config.yaml
n_kv_head: 2
init_std_up: 0.0662
final_lr_fraction: 0.0
seq_len: 1024
doc_mask: true
Each number is 200 + 20 x the weight over the matrix's rms, rounded and kept within 0 to 999. Layers, rows and columns count from 0.

# layer 11 MLP up, 512x128, rms 0.242, rows 336-442, columns 32-63
212,223,191,218,195,203,207,199,185,171,181,227,193,198,211,183,200,223,209,178,207,223,207,203,207,184,191,207,199,217,190,155
172,186,247,198,192,212,224,207,164,213,224,207,196,197,194,191,190,245,216,179,213,174,181,192,188,231,199,209,213,200,175,207
173,229,175,155,215,244,201,191,207,190,200,192,207,213,182,181,193,191,192,237,221,185,212,211,178,203,205,187,175,193,208,178
202,203,196,179,206,204,196,198,173,236,190,184,157,206,257,231,161,220,195,179,199,202,219,197,169,201,212,199,209,204,224,218
165,174,181,236,182,203,213,185,184,202,203,208,163,192,238,231,202,174,245,214,203,213,222,206,180,203,210,201,219,209,210,179
154,189,213,218,156,197,198,153,183,200,223,208,209,245,215,195,188,253,203,183,245,180,221,223,205,212,173,205,189,234,162,190
201,193,212,206,213,228,207,171,166,224,163,210,174,186,223,189,171,188,228,198,191,196,192,184,217,139,221,223,201,209,200,197
222,160,183,179,213,196,182,210,242,215,193,221,232,183,234,217,195,219,214,216,208,218,194,186,163,206,210,175,229,176,188,210
213,186,203,184,208,210,193,200,193,222,201,157,171,230,184,195,238,219,203,191,184,225,221,198,154,194,237,223,217,201,221,218
217,172,235,208,204,206,185,182,179,185,179,175,230,202,196,189,199,210,163,178,184,200,170,170,210,212,189,216,212,178,200,218
240,173,201,167,176,198,215,221,242,208,182,187,184,166,206,182,189,233,194,153,224,178,224,211,216,221,196,171,194,212,203,198
242,246,157,158,173,188,219,177,209,211,193,200,160,205,214,210,240,196,213,213,203,198,189,247,198,189,237,215,208,189,178,193
173,171,194,228,175,226,177,178,193,194,215,193,177,208,203,214,224,240,174,170,188,212,195,181,204,252,189,205,198,219,226,192
195,208,197,161,175,220,193,190,184,208,210,196,228,198,186,192,236,204,225,183,217,197,186,174,193,157,176,185,189,188,191,175
218,193,201,191,197,210,221,208,198,190,184,176,210,232,191,177,189,237,160,145,190,189,183,172,173,195,225,221,209,187,231,212
210,195,226,170,228,232,183,231,183,207,179,145,197,226,183,220,232,225,215,167,216,201,198,186,223,198,253,228,194,193,168,209
190,169,184,219,224,217,237,186,184,214,159,191,212,180,216,209,228,221,165,203,212,203,188,199,178,196,167,199,175,207,246,246
215,190,231,155,207,236,192,197,164,211,188,166,170,181,209,181,226,213,206,193,214,186,234,225,214,193,199,199,213,173,219,178
249,183,201,183,177,214,214,202,203,212,204,181,214,168,210,212,200,204,207,206,167,189,236,208,224,185,249,208,186,172,202,208
162,216,193,201,203,184,234,230,236,192,230,194,210,200,179,229,185,174,224,212,214,218,196,194,215,213,204,245,212,210,190,205
202,159,234,205,254,208,206,186,201,191,209,214,212,189,216,189,173,161,183,194,229,220,162,202,180,206,179,183,212,207,201,186
219,222,179,176,212,174,204,212,193,192,179,208,168,201,201,209,201,233,217,191,205,214,207,208,195,204,182,243,149,215,204,189
197,155,178,225,215,206,185,233,229,179,204,202,201,185,229,203,220,214,181,172,233,208,153,182,217,176,193,217,224,193,201,190
206,187,159,185,187,200,205,210,208,187,175,198,219,179,200,183,209,274,182,194,187,238,202,190,204,265,254,195,199,174,229,210
188,200,198,171,205,226,165,209,186,169,168,212,215,192,191,227,205,215,210,185,222,212,209,229,212,224,204,198,190,207,202,194
210,222,217,199,197,223,194,244,173,189,209,184,246,181,210,194,191,198,182,187,162,178,185,177,198,215,194,196,196,211,228,189
202,221,276,174,223,224,209,200,197,215,199,219,234,196,230,191,221,210,175,178,196,200,212,198,194,186,214,177,196,164,217,200
220,194,191,194,214,205,194,199,196,199,191,212,190,199,195,230,189,206,223,197,193,203,225,185,225,210,199,203,226,169,192,232
240,212,164,234,206,194,188,208,205,180,228,184,167,234,189,210,249,204,195,175,210,231,181,208,161,173,192,194,205,233,170,222
213,199,189,179,218,237,168,178,200,211,182,229,210,244,162,191,223,196,193,185,191,201,194,188,204,155,215,214,201,172,180,203
198,197,201,196,180,230,200,228,178,219,187,194,201,220,186,237,206,219,206,205,242,172,193,176,169,213,172,213,197,185,221,173
183,211,191,218,192,194,207,176,177,193,231,182,195,239,224,208,208,210,215,207,190,224,194,174,220,178,195,207,239,216,188,253
219,183,176,222,208,225,196,211,174,185,214,182,217,231,195,201,196,175,186,207,218,195,159,207,204,154,183,185,178,158,211,219
196,208,200,200,233,212,217,187,168,201,217,184,207,204,190,197,207,207,193,200,199,165,210,184,223,197,188,200,195,184,194,182
182,186,170,225,184,219,191,184,205,210,215,168,178,204,206,243,223,203,213,187,170,199,214,210,206,192,184,229,194,207,208,207
180,212,211,196,228,194,185,173,177,187,161,188,217,177,193,212,174,178,170,181,180,206,196,206,218,230,240,210,178,214,206,205
166,185,196,210,202,180,174,184,193,166,187,203,215,232,205,180,176,176,225,205,179,186,202,196,194,254,209,197,176,245,200,211
225,201,189,197,207,212,215,202,217,207,165,218,198,186,226,202,183,218,216,221,211,211,182,203,215,204,196,219,244,195,180,184
177,212,190,201,166,164,201,203,210,202,212,188,240,213,197,171,173,206,185,172,171,226,197,225,242,196,212,197,194,205,185,194
205,214,190,206,191,189,199,214,229,198,177,193,193,196,187,206,164,167,214,212,195,192,252,215,197,215,198,194,199,211,190,206
193,219,224,213,195,226,208,203,232,203,193,204,189,203,172,171,192,205,244,191,219,207,177,206,198,206,192,224,186,151,228,205
230,195,202,192,206,193,195,209,206,212,190,197,169,224,193,181,213,224,196,209,156,216,191,182,218,216,211,226,175,184,181,192
213,196,199,165,191,174,165,198,196,170,177,214,217,211,181,234,178,229,205,204,199,201,178,217,183,225,197,192,229,211,193,217
196,196,239,217,189,239,212,226,192,197,208,203,186,220,258,191,194,233,191,187,186,221,207,222,207,165,178,212,194,206,187,176
187,166,209,184,219,193,195,194,185,205,209,202,187,167,237,186,218,232,200,220,232,202,194,225,160,175,160,185,202,220,207,216
227,197,180,182,197,216,209,202,206,193,182,181,175,218,186,185,214,178,226,182,216,198,226,186,170,195,205,213,217,201,211,163
226,182,189,184,206,232,206,151,200,183,226,209,202,195,211,201,225,193,200,225,208,241,168,170,195,201,202,205,192,217,179,205
199,199,209,195,190,217,210,229,169,222,188,206,201,189,206,170,190,220,166,204,220,181,184,184,200,165,200,153,200,166,209,213
193,194,167,218,194,213,203,213,177,229,193,183,198,208,213,219,172,228,196,163,217,180,145,228,178,224,197,205,178,202,173,231
228,205,170,187,196,216,229,179,152,192,194,210,171,188,190,185,200,195,189,205,211,201,202,195,203,212,203,199,192,181,234,230
193,207,208,199,222,206,211,206,191,170,187,198,200,165,198,231,161,199,208,215,156,177,196,153,225,225,197,196,237,200,224,222
203,213,164,194,186,206,181,207,220,194,192,160,201,160,210,208,176,213,169,189,195,160,174,203,227,176,220,203,209,181,199,189
189,201,195,230,182,189,237,200,188,231,203,160,210,176,206,207,214,236,165,223,197,219,206,168,222,174,174,200,208,190,211,228
207,165,214,183,208,196,188,186,192,239,206,211,199,185,212,181,196,214,198,194,212,229,217,207,221,202,234,188,220,187,182,238
173,222,198,196,189,183,191,188,196,228,181,181,204,179,216,162,183,174,211,206,215,221,154,169,217,231,183,185,193,199,207,169
198,173,209,198,213,198,213,207,206,192,195,177,190,179,208,159,206,222,223,189,222,190,200,219,173,180,175,214,202,240,212,213
180,231,211,203,196,211,194,198,158,251,207,184,243,182,212,199,197,168,232,203,193,191,218,169,184,153,170,218,175,187,170,205
186,222,197,196,205,193,181,207,198,220,197,190,218,182,199,199,212,202,160,136,208,229,204,222,178,215,200,221,211,213,217,187
200,222,219,178,217,190,190,210,197,198,218,207,224,237,197,218,188,234,190,200,181,198,213,219,190,198,210,212,208,142,193,221
194,196,194,197,212,194,170,181,227,200,214,194,209,182,229,195,182,223,185,194,199,222,173,210,215,207,183,201,183,187,242,204
210,179,206,204,192,198,199,232,153,225,222,173,183,207,177,246,162,194,209,226,221,208,162,187,241,199,206,169,202,201,216,193
202,180,251,222,181,225,225,218,201,187,220,165,187,200,206,195,219,184,215,189,173,211,173,227,189,169,187,157,233,210,204,218
209,168,222,225,193,248,219,195,191,182,173,181,182,213,235,215,179,201,196,196,184,175,204,208,171,203,209,174,207,227,205,230
195,208,193,196,175,188,218,181,168,177,205,216,197,217,198,188,203,201,230,202,165,175,188,210,211,219,184,220,170,193,184,174
198,220,214,191,216,190,201,174,220,180,194,167,212,205,209,188,200,212,209,192,239,203,202,196,224,189,172,205,192,194,202,205
204,198,214,169,184,195,202,212,182,188,230,231,191,223,208,193,205,191,186,212,176,203,195,181,204,250,190,200,199,194,205,186
193,210,198,187,194,197,172,197,206,188,212,245,215,202,236,213,194,202,211,177,178,203,167,198,217,208,148,197,175,173,196,190
190,182,186,227,201,225,240,188,184,191,194,189,212,197,198,207,180,169,244,173,217,210,232,201,211,205,196,210,216,184,187,201
221,193,174,209,207,236,214,199,242,210,190,201,193,206,209,185,235,219,189,216,211,220,189,203,165,197,167,230,203,178,205,173
194,184,196,195,224,187,241,164,204,218,223,206,204,219,191,189,227,219,191,193,191,192,197,205,193,173,204,198,224,217,201,224
224,210,222,187,198,246,188,200,229,228,195,200,191,197,168,153,215,196,242,183,212,192,182,230,196,166,197,176,199,193,237,214
170,205,187,210,191,175,172,180,211,216,180,226,206,226,175,184,192,246,209,226,185,210,191,211,183,197,189,209,164,167,211,221
173,176,207,233,201,191,190,230,193,207,223,190,231,209,192,194,220,206,168,204,195,189,199,202,181,185,162,204,214,182,215,186
174,184,201,171,223,188,199,214,201,216,213,165,220,189,192,194,201,207,178,181,189,198,220,201,208,182,210,177,196,227,208,213
197,203,213,206,202,165,192,199,188,177,254,204,195,198,180,205,227,176,217,207,212,195,194,182,201,186,197,168,184,205,203,209
191,206,219,203,181,185,233,178,147,215,198,180,192,209,212,231,193,202,207,198,233,232,179,233,178,183,182,180,185,202,188,234
216,176,167,184,185,224,205,207,208,200,200,226,194,201,208,186,252,226,251,222,207,200,227,198,205,195,209,206,214,245,230,186
191,180,194,162,178,187,198,172,210,228,213,215,181,211,202,196,228,199,205,201,216,210,224,206,189,196,226,185,183,197,214,240
175,205,189,185,211,203,193,172,166,217,207,178,227,196,197,171,216,176,202,186,161,175,172,215,191,186,248,210,200,201,240,193
178,201,235,189,208,181,178,235,203,213,207,197,245,200,218,165,181,217,200,208,170,219,174,227,195,185,225,178,212,171,192,204
248,139,228,221,228,211,184,189,211,223,227,150,183,196,234,201,190,202,217,196,220,204,182,191,202,200,193,204,185,193,181,245
217,187,226,201,193,207,193,227,190,173,196,199,203,193,220,227,202,195,213,136,211,189,172,208,236,180,198,182,173,178,200,192
211,213,175,181,190,193,167,227,185,203,197,158,208,167,213,249,212,224,200,195,218,203,169,182,198,186,192,180,183,245,211,207
201,197,209,220,209,190,219,209,175,191,211,191,205,180,211,192,198,186,206,209,176,219,171,188,155,228,218,199,222,197,180,180
180,193,192,186,243,202,187,229,181,196,214,185,188,199,245,166,172,218,214,224,198,179,174,197,219,175,171,203,228,220,205,245
212,141,172,209,199,208,212,193,180,197,245,179,165,202,178,220,209,194,200,198,220,192,180,225,206,211,227,198,205,191,179,195
194,199,213,213,186,216,166,210,231,167,226,218,217,198,198,180,204,179,174,204,203,202,220,214,209,233,184,208,199,214,193,185
201,192,205,224,211,208,199,256,224,224,204,157,209,222,185,206,244,181,193,203,224,201,229,217,152,249,208,173,169,205,256,237
164,226,168,243,186,234,209,186,220,217,213,187,218,197,207,212,204,206,195,178,199,212,196,194,194,174,176,179,183,176,151,199
207,190,220,207,203,175,172,189,208,171,166,193,217,209,201,219,212,157,221,199,200,197,229,191,201,143,212,231,213,171,198,232
230,204,211,205,185,205,196,211,195,168,207,185,201,186,169,221,202,228,181,203,207,188,199,205,195,221,204,230,226,149,212,209
183,210,198,214,188,207,172,213,193,213,202,220,194,217,190,198,210,197,205,197,209,198,199,224,220,193,197,176,183,226,161,220
170,184,181,237,195,218,216,229,182,197,193,230,173,189,191,200,204,223,208,170,175,219,174,202,185,203,199,183,187,212,230,197
227,165,187,206,187,267,203,215,221,194,219,232,206,184,201,211,212,223,208,193,219,211,177,196,199,200,160,194,212,173,191,198
192,198,217,198,200,210,198,220,276,204,188,236,223,216,190,191,218,181,226,222,187,212,209,226,190,179,216,174,197,198,190,217
199,207,200,179,192,162,214,157,196,222,172,195,207,236,213,178,188,187,189,200,148,235,194,180,169,187,200,213,187,229,226,161
205,242,188,183,215,161,218,195,164,184,191,193,216,192,169,210,198,204,196,204,198,181,205,129,217,224,208,216,205,193,214,213
201,174,202,202,158,195,189,221,194,204,196,205,228,174,189,193,149,209,231,190,153,158,228,203,190,208,184,188,215,177,192,189
187,212,204,165,169,181,174,207,215,214,196,203,252,181,207,215,176,178,197,218,187,181,217,195,190,202,202,194,182,160,199,186
184,189,170,205,196,190,201,196,229,203,204,198,197,185,179,245,184,205,195,203,164,193,204,213,199,205,204,228,192,207,220,188
234,203,183,212,199,217,208,189,206,216,222,188,229,183,196,215,205,210,197,191,235,216,188,250,228,235,200,234,215,202,239,212
235,193,195,181,221,225,220,199,192,164,197,200,209,252,252,218,187,199,239,223,232,216,189,242,173,208,200,199,228,178,192,223
213,205,192,182,153,226,208,245,209,175,193,229,202,219,193,172,193,190,221,177,205,206,197,175,200,199,179,183,190,189,190,225
192,204,177,144,182,213,173,216,232,213,192,210,186,195,186,200,210,266,193,200,174,233,198,243,209,191,196,193,229,222,233,214
186,218,221,201,213,214,213,224,188,219,202,203,215,208,199,153,192,249,223,229,203,184,188,185,190,198,223,202,204,196,210,191
211,199,215,237,223,204,234,194,187,216,207,164,213,202,173,226,222,187,243,188,159,265,201,201,182,209,183,173,198,214,196,215
179,189,220,233,230,205,213,219,198,229,191,193,188,207,208,194,197,190,208,209,162,144,215,214,171,177,232,207,223,196,209,186
# layer 11 MLP down (transposed), 512x128, rms 0.184, rows 336-442, columns 32-63
186,195,191,199,187,193,205,220,198,224,205,201,191,199,190,194,184,199,201,185,197,143,232,213,195,221,218,206,151,192,215,203
188,188,178,182,178,175,197,165,192,145,207,180,182,203,210,182,212,200,209,219,181,227,166,152,234,215,229,195,185,187,153,178
217,199,196,188,159,204,170,199,207,226,184,198,184,171,203,221,186,198,218,187,222,237,183,201,238,190,172,243,251,183,188,206
228,169,220,198,207,180,217,202,203,182,193,222,217,187,184,211,206,189,188,231,210,202,168,246,189,211,210,205,193,175,165,210
190,215,174,132,236,195,198,167,192,181,191,193,219,225,168,177,181,229,193,247,214,223,217,193,220,195,199,216,244,223,220,230
223,227,145,182,187,208,175,209,235,241,173,185,170,178,202,202,178,170,175,170,174,199,207,180,236,198,199,192,212,200,175,216
201,227,207,273,191,204,187,208,202,206,191,190,215,202,177,197,214,183,200,233,200,226,235,214,218,226,189,201,195,240,225,163
240,233,172,183,194,186,185,172,196,189,199,211,188,166,202,202,206,212,187,200,208,208,211,203,199,183,210,211,242,205,197,200
227,203,238,175,211,183,194,213,203,240,173,188,203,183,181,211,190,203,222,192,168,203,184,235,190,216,168,191,191,187,206,192
166,229,176,220,203,211,200,202,216,245,197,197,189,204,197,211,209,208,218,236,204,192,217,198,206,204,223,193,196,174,189,196
148,219,191,208,198,198,173,178,161,226,198,208,219,207,222,214,200,208,216,212,189,203,190,197,201,210,196,212,222,209,196,202
185,192,191,239,179,197,183,206,207,225,187,170,186,185,208,194,159,216,222,184,223,196,207,191,160,231,187,210,220,219,173,169
214,213,219,195,181,210,231,183,205,223,182,180,204,187,225,179,192,209,205,189,205,219,152,234,196,189,183,185,197,209,185,207
188,180,221,185,168,197,203,233,188,204,200,215,206,162,185,165,169,220,224,179,218,229,196,194,189,190,182,187,214,194,167,189
176,201,199,189,184,194,214,209,199,225,183,191,217,199,211,185,179,200,181,220,237,197,192,237,244,189,219,190,198,195,172,241
183,160,223,211,230,213,171,130,209,180,208,208,218,195,222,210,213,182,216,199,176,190,242,195,213,222,201,191,198,200,218,213
188,187,223,187,240,194,229,260,193,199,222,194,189,195,203,203,177,162,203,164,196,202,190,197,189,213,195,187,219,224,196,186
197,187,183,193,206,203,216,209,173,212,206,220,219,226,214,153,198,225,191,139,215,190,195,198,198,173,212,203,219,158,211,233
196,224,192,184,235,204,197,167,213,183,219,198,191,181,192,207,182,208,203,189,226,222,161,179,177,176,217,167,196,166,224,181
151,199,197,197,232,170,183,189,208,223,188,192,212,210,166,222,184,184,199,213,223,198,169,189,207,204,238,232,214,246,254,201
235,218,201,198,183,228,226,203,147,159,206,192,169,210,210,207,231,187,172,212,199,224,197,231,188,151,218,224,187,168,230,148
176,228,247,214,217,228,180,192,202,219,196,207,213,214,221,147,184,157,201,184,173,184,210,195,170,201,191,196,199,218,224,192
204,232,205,182,217,214,184,173,211,211,197,210,194,195,199,205,194,188,187,212,200,165,205,159,177,199,203,198,180,178,196,226
183,179,208,211,233,227,210,217,239,197,209,215,233,159,174,181,259,191,200,195,240,215,162,195,212,203,184,218,166,199,171,198
207,195,178,212,203,173,196,210,187,199,206,193,198,183,206,180,185,199,212,234,191,186,190,182,209,218,209,196,216,197,196,193
211,180,217,178,211,156,184,180,198,205,171,210,165,210,166,199,229,194,175,200,186,205,214,187,209,187,250,165,191,207,187,201
187,189,199,210,179,186,220,187,173,181,207,172,165,195,247,189,177,176,192,257,233,212,222,174,170,205,190,215,220,175,184,217
196,200,204,170,199,190,160,182,201,182,209,162,226,205,205,191,210,169,197,223,215,181,214,189,179,180,215,185,186,241,210,182
201,227,218,211,209,198,183,201,173,198,210,197,231,164,176,200,199,187,178,222,196,196,201,187,167,213,185,212,209,195,200,175
191,181,247,209,220,157,224,197,200,170,212,195,203,197,182,188,205,187,231,233,195,200,203,217,190,209,171,200,181,195,178,200
204,158,188,187,202,232,193,228,218,182,216,204,196,209,209,213,198,203,177,163,221,189,181,199,207,197,196,190,245,169,163,201
207,191,221,215,220,209,179,183,193,223,215,222,172,167,212,165,176,186,182,181,237,196,203,208,193,213,203,213,229,180,183,198
185,249,202,201,230,194,168,191,216,184,212,221,163,194,222,201,186,213,239,223,192,214,215,179,196,173,203,180,191,210,186,222
197,169,178,205,205,198,197,200,234,209,188,200,198,204,199,207,205,206,214,197,181,223,197,201,195,205,214,224,205,211,214,202
224,180,220,211,200,166,189,219,195,188,204,209,224,205,172,199,210,150,155,193,194,191,174,223,218,187,178,201,212,211,177,192
202,156,195,213,200,217,193,223,213,220,214,222,188,229,163,181,185,204,227,207,173,215,199,196,182,159,185,181,246,210,156,225
179,209,188,191,205,192,208,198,194,209,197,199,198,181,207,240,241,198,218,176,192,224,210,223,188,199,190,223,196,162,197,175
196,191,194,177,196,197,161,206,188,197,209,163,217,214,187,217,192,203,177,176,211,232,193,216,214,185,199,220,187,223,204,204
183,215,195,169,180,221,198,193,192,228,190,217,203,189,215,215,156,182,178,211,214,201,184,212,179,241,204,209,233,219,191,210
182,200,218,169,202,199,163,217,219,200,182,170,197,221,239,224,149,186,152,227,195,216,182,160,160,210,209,182,264,213,183,167
202,232,179,171,157,183,203,229,230,217,197,219,230,163,202,197,195,232,208,168,209,197,196,243,231,191,219,215,172,203,202,199
168,233,222,208,212,215,198,210,188,171,211,201,197,223,215,222,217,185,222,195,220,186,163,195,200,217,165,218,225,197,235,220
188,160,213,198,191,224,241,203,172,198,227,198,178,219,196,219,179,205,193,259,219,165,202,198,186,195,206,197,192,169,174,177
188,195,204,235,206,187,194,206,182,224,217,184,181,207,190,203,202,149,210,195,208,197,212,181,160,229,205,200,204,229,213,198
211,200,226,225,204,211,210,216,227,228,213,224,186,222,186,193,191,182,145,208,168,200,189,205,226,214,213,206,197,186,207,177
208,205,194,190,243,189,196,165,195,160,194,203,222,160,196,183,201,204,169,190,194,239,177,174,211,175,212,196,220,224,187,170
198,215,198,221,204,227,198,196,209,251,219,218,192,184,185,172,201,238,185,208,221,198,145,214,236,200,195,152,239,198,188,180
207,208,206,206,179,199,233,206,178,192,186,161,202,204,180,194,198,216,199,189,222,235,178,231,186,228,236,186,210,163,180,214
214,219,213,182,199,198,200,175,219,206,217,200,158,207,174,214,184,177,180,216,215,226,228,203,186,215,219,188,172,175,215,210
205,201,162,184,153,194,185,184,200,222,166,208,215,214,181,178,186,199,177,219,203,185,221,210,216,180,187,199,198,228,202,163
177,200,236,258,218,224,218,188,230,184,186,175,160,186,194,200,266,171,216,218,202,197,197,187,229,190,176,224,188,214,198,195
211,203,228,211,213,175,202,169,198,231,205,220,196,225,211,196,207,193,198,199,194,192,220,182,218,163,186,197,219,225,188,193
196,207,217,159,186,199,171,195,216,216,210,212,215,209,207,205,209,158,192,195,196,211,221,205,176,171,234,162,202,206,216,188
248,239,171,204,204,211,208,187,187,183,200,164,207,215,196,208,204,202,177,227,199,195,205,189,267,162,193,196,202,230,212,200
205,230,214,215,209,202,211,232,224,204,217,212,161,184,205,172,216,257,180,195,211,179,182,197,202,178,183,212,186,235,198,199
181,196,235,241,204,184,202,199,184,194,210,187,240,226,218,185,190,192,208,212,189,237,192,223,229,237,200,191,200,179,175,195
209,197,228,181,202,170,185,190,183,166,215,181,183,197,215,214,215,193,232,207,210,183,176,177,189,237,167,163,195,185,214,204
205,207,171,198,184,179,209,210,217,196,186,195,181,182,180,176,197,177,212,225,199,192,181,196,226,206,219,186,206,180,196,155
198,215,171,205,188,201,189,186,208,199,204,206,219,169,209,185,184,184,201,195,222,202,189,191,213,187,204,213,204,230,206,172
178,163,208,217,200,166,218,207,190,180,208,193,196,203,212,264,181,214,227,168,219,207,245,210,203,183,233,191,164,205,193,215
218,208,216,194,167,179,196,220,232,218,181,197,237,134,167,189,220,229,191,198,205,252,181,216,180,215,211,195,176,214,198,226
203,184,192,228,202,191,222,209,166,173,175,215,221,176,222,198,177,170,218,202,178,183,221,208,193,178,232,212,185,208,203,188
237,238,200,233,165,180,181,178,191,192,236,236,189,199,198,177,217,201,188,191,207,231,198,225,222,208,218,226,182,192,181,215
225,182,216,221,220,204,190,211,201,236,190,220,201,201,218,173,181,188,162,228,202,236,169,196,190,155,176,163,217,220,189,209
192,226,215,167,207,208,201,203,186,153,207,222,171,245,181,189,194,198,209,216,204,187,205,201,191,195,196,148,186,187,201,223
213,219,232,193,199,203,189,182,211,212,146,195,205,209,209,219,198,220,191,214,216,212,208,204,201,201,196,174,218,230,231,184
177,184,190,191,212,199,211,170,195,198,166,161,201,190,186,183,214,176,212,183,183,202,193,195,160,214,206,177,127,201,239,208
214,216,178,221,197,206,229,208,205,219,226,215,184,180,179,212,222,215,178,190,172,233,193,195,188,220,176,195,164,197,181,201
213,211,198,161,198,230,196,229,176,238,196,180,190,213,188,207,229,186,198,187,215,164,163,211,201,183,189,169,192,205,262,185
200,203,214,205,227,229,193,218,212,196,185,142,211,194,186,216,220,175,183,181,206,197,176,208,195,220,189,210,199,199,224,209
225,218,197,212,197,182,223,177,183,175,200,209,210,209,200,213,206,215,174,192,225,195,203,216,174,217,196,202,206,207,232,206
197,216,193,231,182,214,242,175,185,205,235,184,207,204,188,218,207,203,212,217,195,192,180,193,154,209,203,189,187,178,219,201
195,204,177,181,190,206,209,211,188,214,173,199,210,189,197,200,218,188,223,204,213,207,193,213,208,216,208,194,212,195,204,219
204,206,231,197,247,192,216,214,181,193,171,224,171,174,205,218,175,192,181,207,209,221,168,187,210,211,212,224,203,230,221,197
195,218,187,220,230,184,188,219,209,193,187,189,207,193,253,190,216,185,186,213,204,212,156,240,184,210,185,208,187,204,164,185
200,192,167,204,152,214,178,192,202,208,210,213,196,211,216,220,189,229,169,222,182,227,179,198,180,268,203,153,242,239,202,203
252,231,182,209,233,200,210,210,175,191,218,211,242,221,177,164,167,184,203,198,206,199,210,224,219,198,227,184,224,194,204,206
202,181,185,251,203,201,209,240,215,178,222,196,187,192,186,203,196,160,162,184,213,207,197,201,166,210,218,183,200,202,183,185
190,212,203,207,160,221,194,221,221,229,189,211,142,166,193,185,185,173,212,208,202,211,220,216,180,189,189,183,190,197,176,212
167,189,205,186,178,209,186,199,221,231,238,221,182,221,191,243,218,214,225,185,217,209,229,210,179,230,225,213,199,194,190,188
146,180,225,178,204,178,236,185,193,182,180,205,186,162,157,173,202,177,195,178,198,201,215,178,190,222,221,209,162,220,213,233
203,186,184,243,200,190,206,204,203,230,169,194,232,225,196,197,212,173,201,202,196,173,205,170,168,206,197,198,207,235,182,209
196,211,211,215,218,197,192,179,200,220,210,202,193,151,177,219,204,194,199,188,172,226,176,232,213,200,174,217,228,173,217,174
187,203,199,191,210,208,197,178,218,200,185,213,181,191,158,196,174,178,224,219,192,191,202,197,146,175,213,230,171,198,220,192
215,201,184,199,206,199,149,174,217,213,181,189,203,238,170,232,194,196,202,211,234,212,215,201,185,189,193,196,192,184,184,234
199,168,228,182,209,210,194,188,202,177,163,224,220,183,168,162,222,207,193,201,216,190,190,203,202,183,192,213,178,193,212,200
201,184,206,174,196,210,207,193,173,211,164,167,181,199,234,217,209,254,202,201,181,201,187,178,192,189,194,217,200,192,193,235
170,213,234,181,133,188,201,208,189,210,198,194,178,177,204,164,195,196,227,195,183,188,222,192,203,152,192,204,244,181,188,224
198,182,191,220,211,224,192,186,203,195,189,232,206,222,179,212,250,200,215,179,191,187,198,199,219,218,202,203,237,184,180,197
193,200,197,161,180,201,184,215,200,211,191,181,187,182,220,220,186,174,162,181,250,226,160,214,177,221,209,209,218,254,173,201
185,163,148,192,230,200,173,201,200,213,213,195,213,213,217,162,195,181,200,190,199,195,208,210,180,202,184,199,194,236,200,181
184,182,206,145,202,184,195,194,182,172,205,193,182,185,226,177,189,263,206,215,223,234,170,190,229,222,197,200,201,204,193,170
216,211,221,197,218,202,181,213,192,205,215,216,204,192,201,176,189,188,177,204,216,235,193,193,208,167,207,192,224,200,213,193
192,218,233,200,220,173,232,190,185,176,192,212,189,198,196,190,181,215,196,221,207,212,183,209,214,189,231,193,183,227,232,161
192,182,216,204,184,237,236,218,167,210,183,207,203,185,220,215,214,217,179,220,192,168,217,176,206,197,172,204,214,225,196,197
153,210,213,206,175,150,172,219,189,197,223,190,201,168,212,198,190,210,148,173,242,217,169,221,207,194,224,234,174,196,184,209
227,174,211,169,193,231,198,236,220,226,167,243,163,207,186,184,188,185,185,242,226,197,210,207,201,175,210,186,177,170,180,197
190,187,201,175,228,193,202,187,187,215,196,186,185,196,207,176,216,181,162,205,212,210,187,195,177,202,200,203,199,183,191,209
223,160,182,222,181,225,217,266,229,164,194,255,188,200,169,187,208,212,236,182,170,220,178,167,199,191,200,201,178,208,192,191
215,210,204,195,206,189,210,214,191,184,187,167,203,220,213,176,205,192,175,207,213,191,189,183,208,225,171,176,220,185,213,183
176,201,231,190,169,195,193,187,231,194,172,183,171,227,189,189,188,206,209,203,186,215,194,173,194,160,218,200,194,201,202,183
198,190,192,214,223,248,190,223,200,171,203,183,208,234,205,198,206,209,206,206,185,221,215,208,208,209,198,210,201,188,162,198
189,198,197,213,191,187,230,175,189,191,165,208,209,205,200,211,230,204,172,209,185,195,194,224,198,202,210,197,165,199,216,183
215,200,198,195,190,188,218,221,206,170,219,248,196,213,212,221,233,196,232,244,201,155,226,229,178,199,208,213,222,137,181,209
194,201,201,155,214,171,197,186,178,243,216,207,187,223,188,177,179,223,202,210,159,181,178,183,168,200,186,189,207,165,224,184
242,199,152,231,209,210,195,195,216,228,207,214,193,158,182,189,206,186,214,213,193,214,184,167,185,193,210,182,234,219,214,186
233,212,194,188,217,250,184,200,173,196,239,189,185,224,188,214,195,227,201,215,245,181,202,173,213,209,173,218,230,174,201,202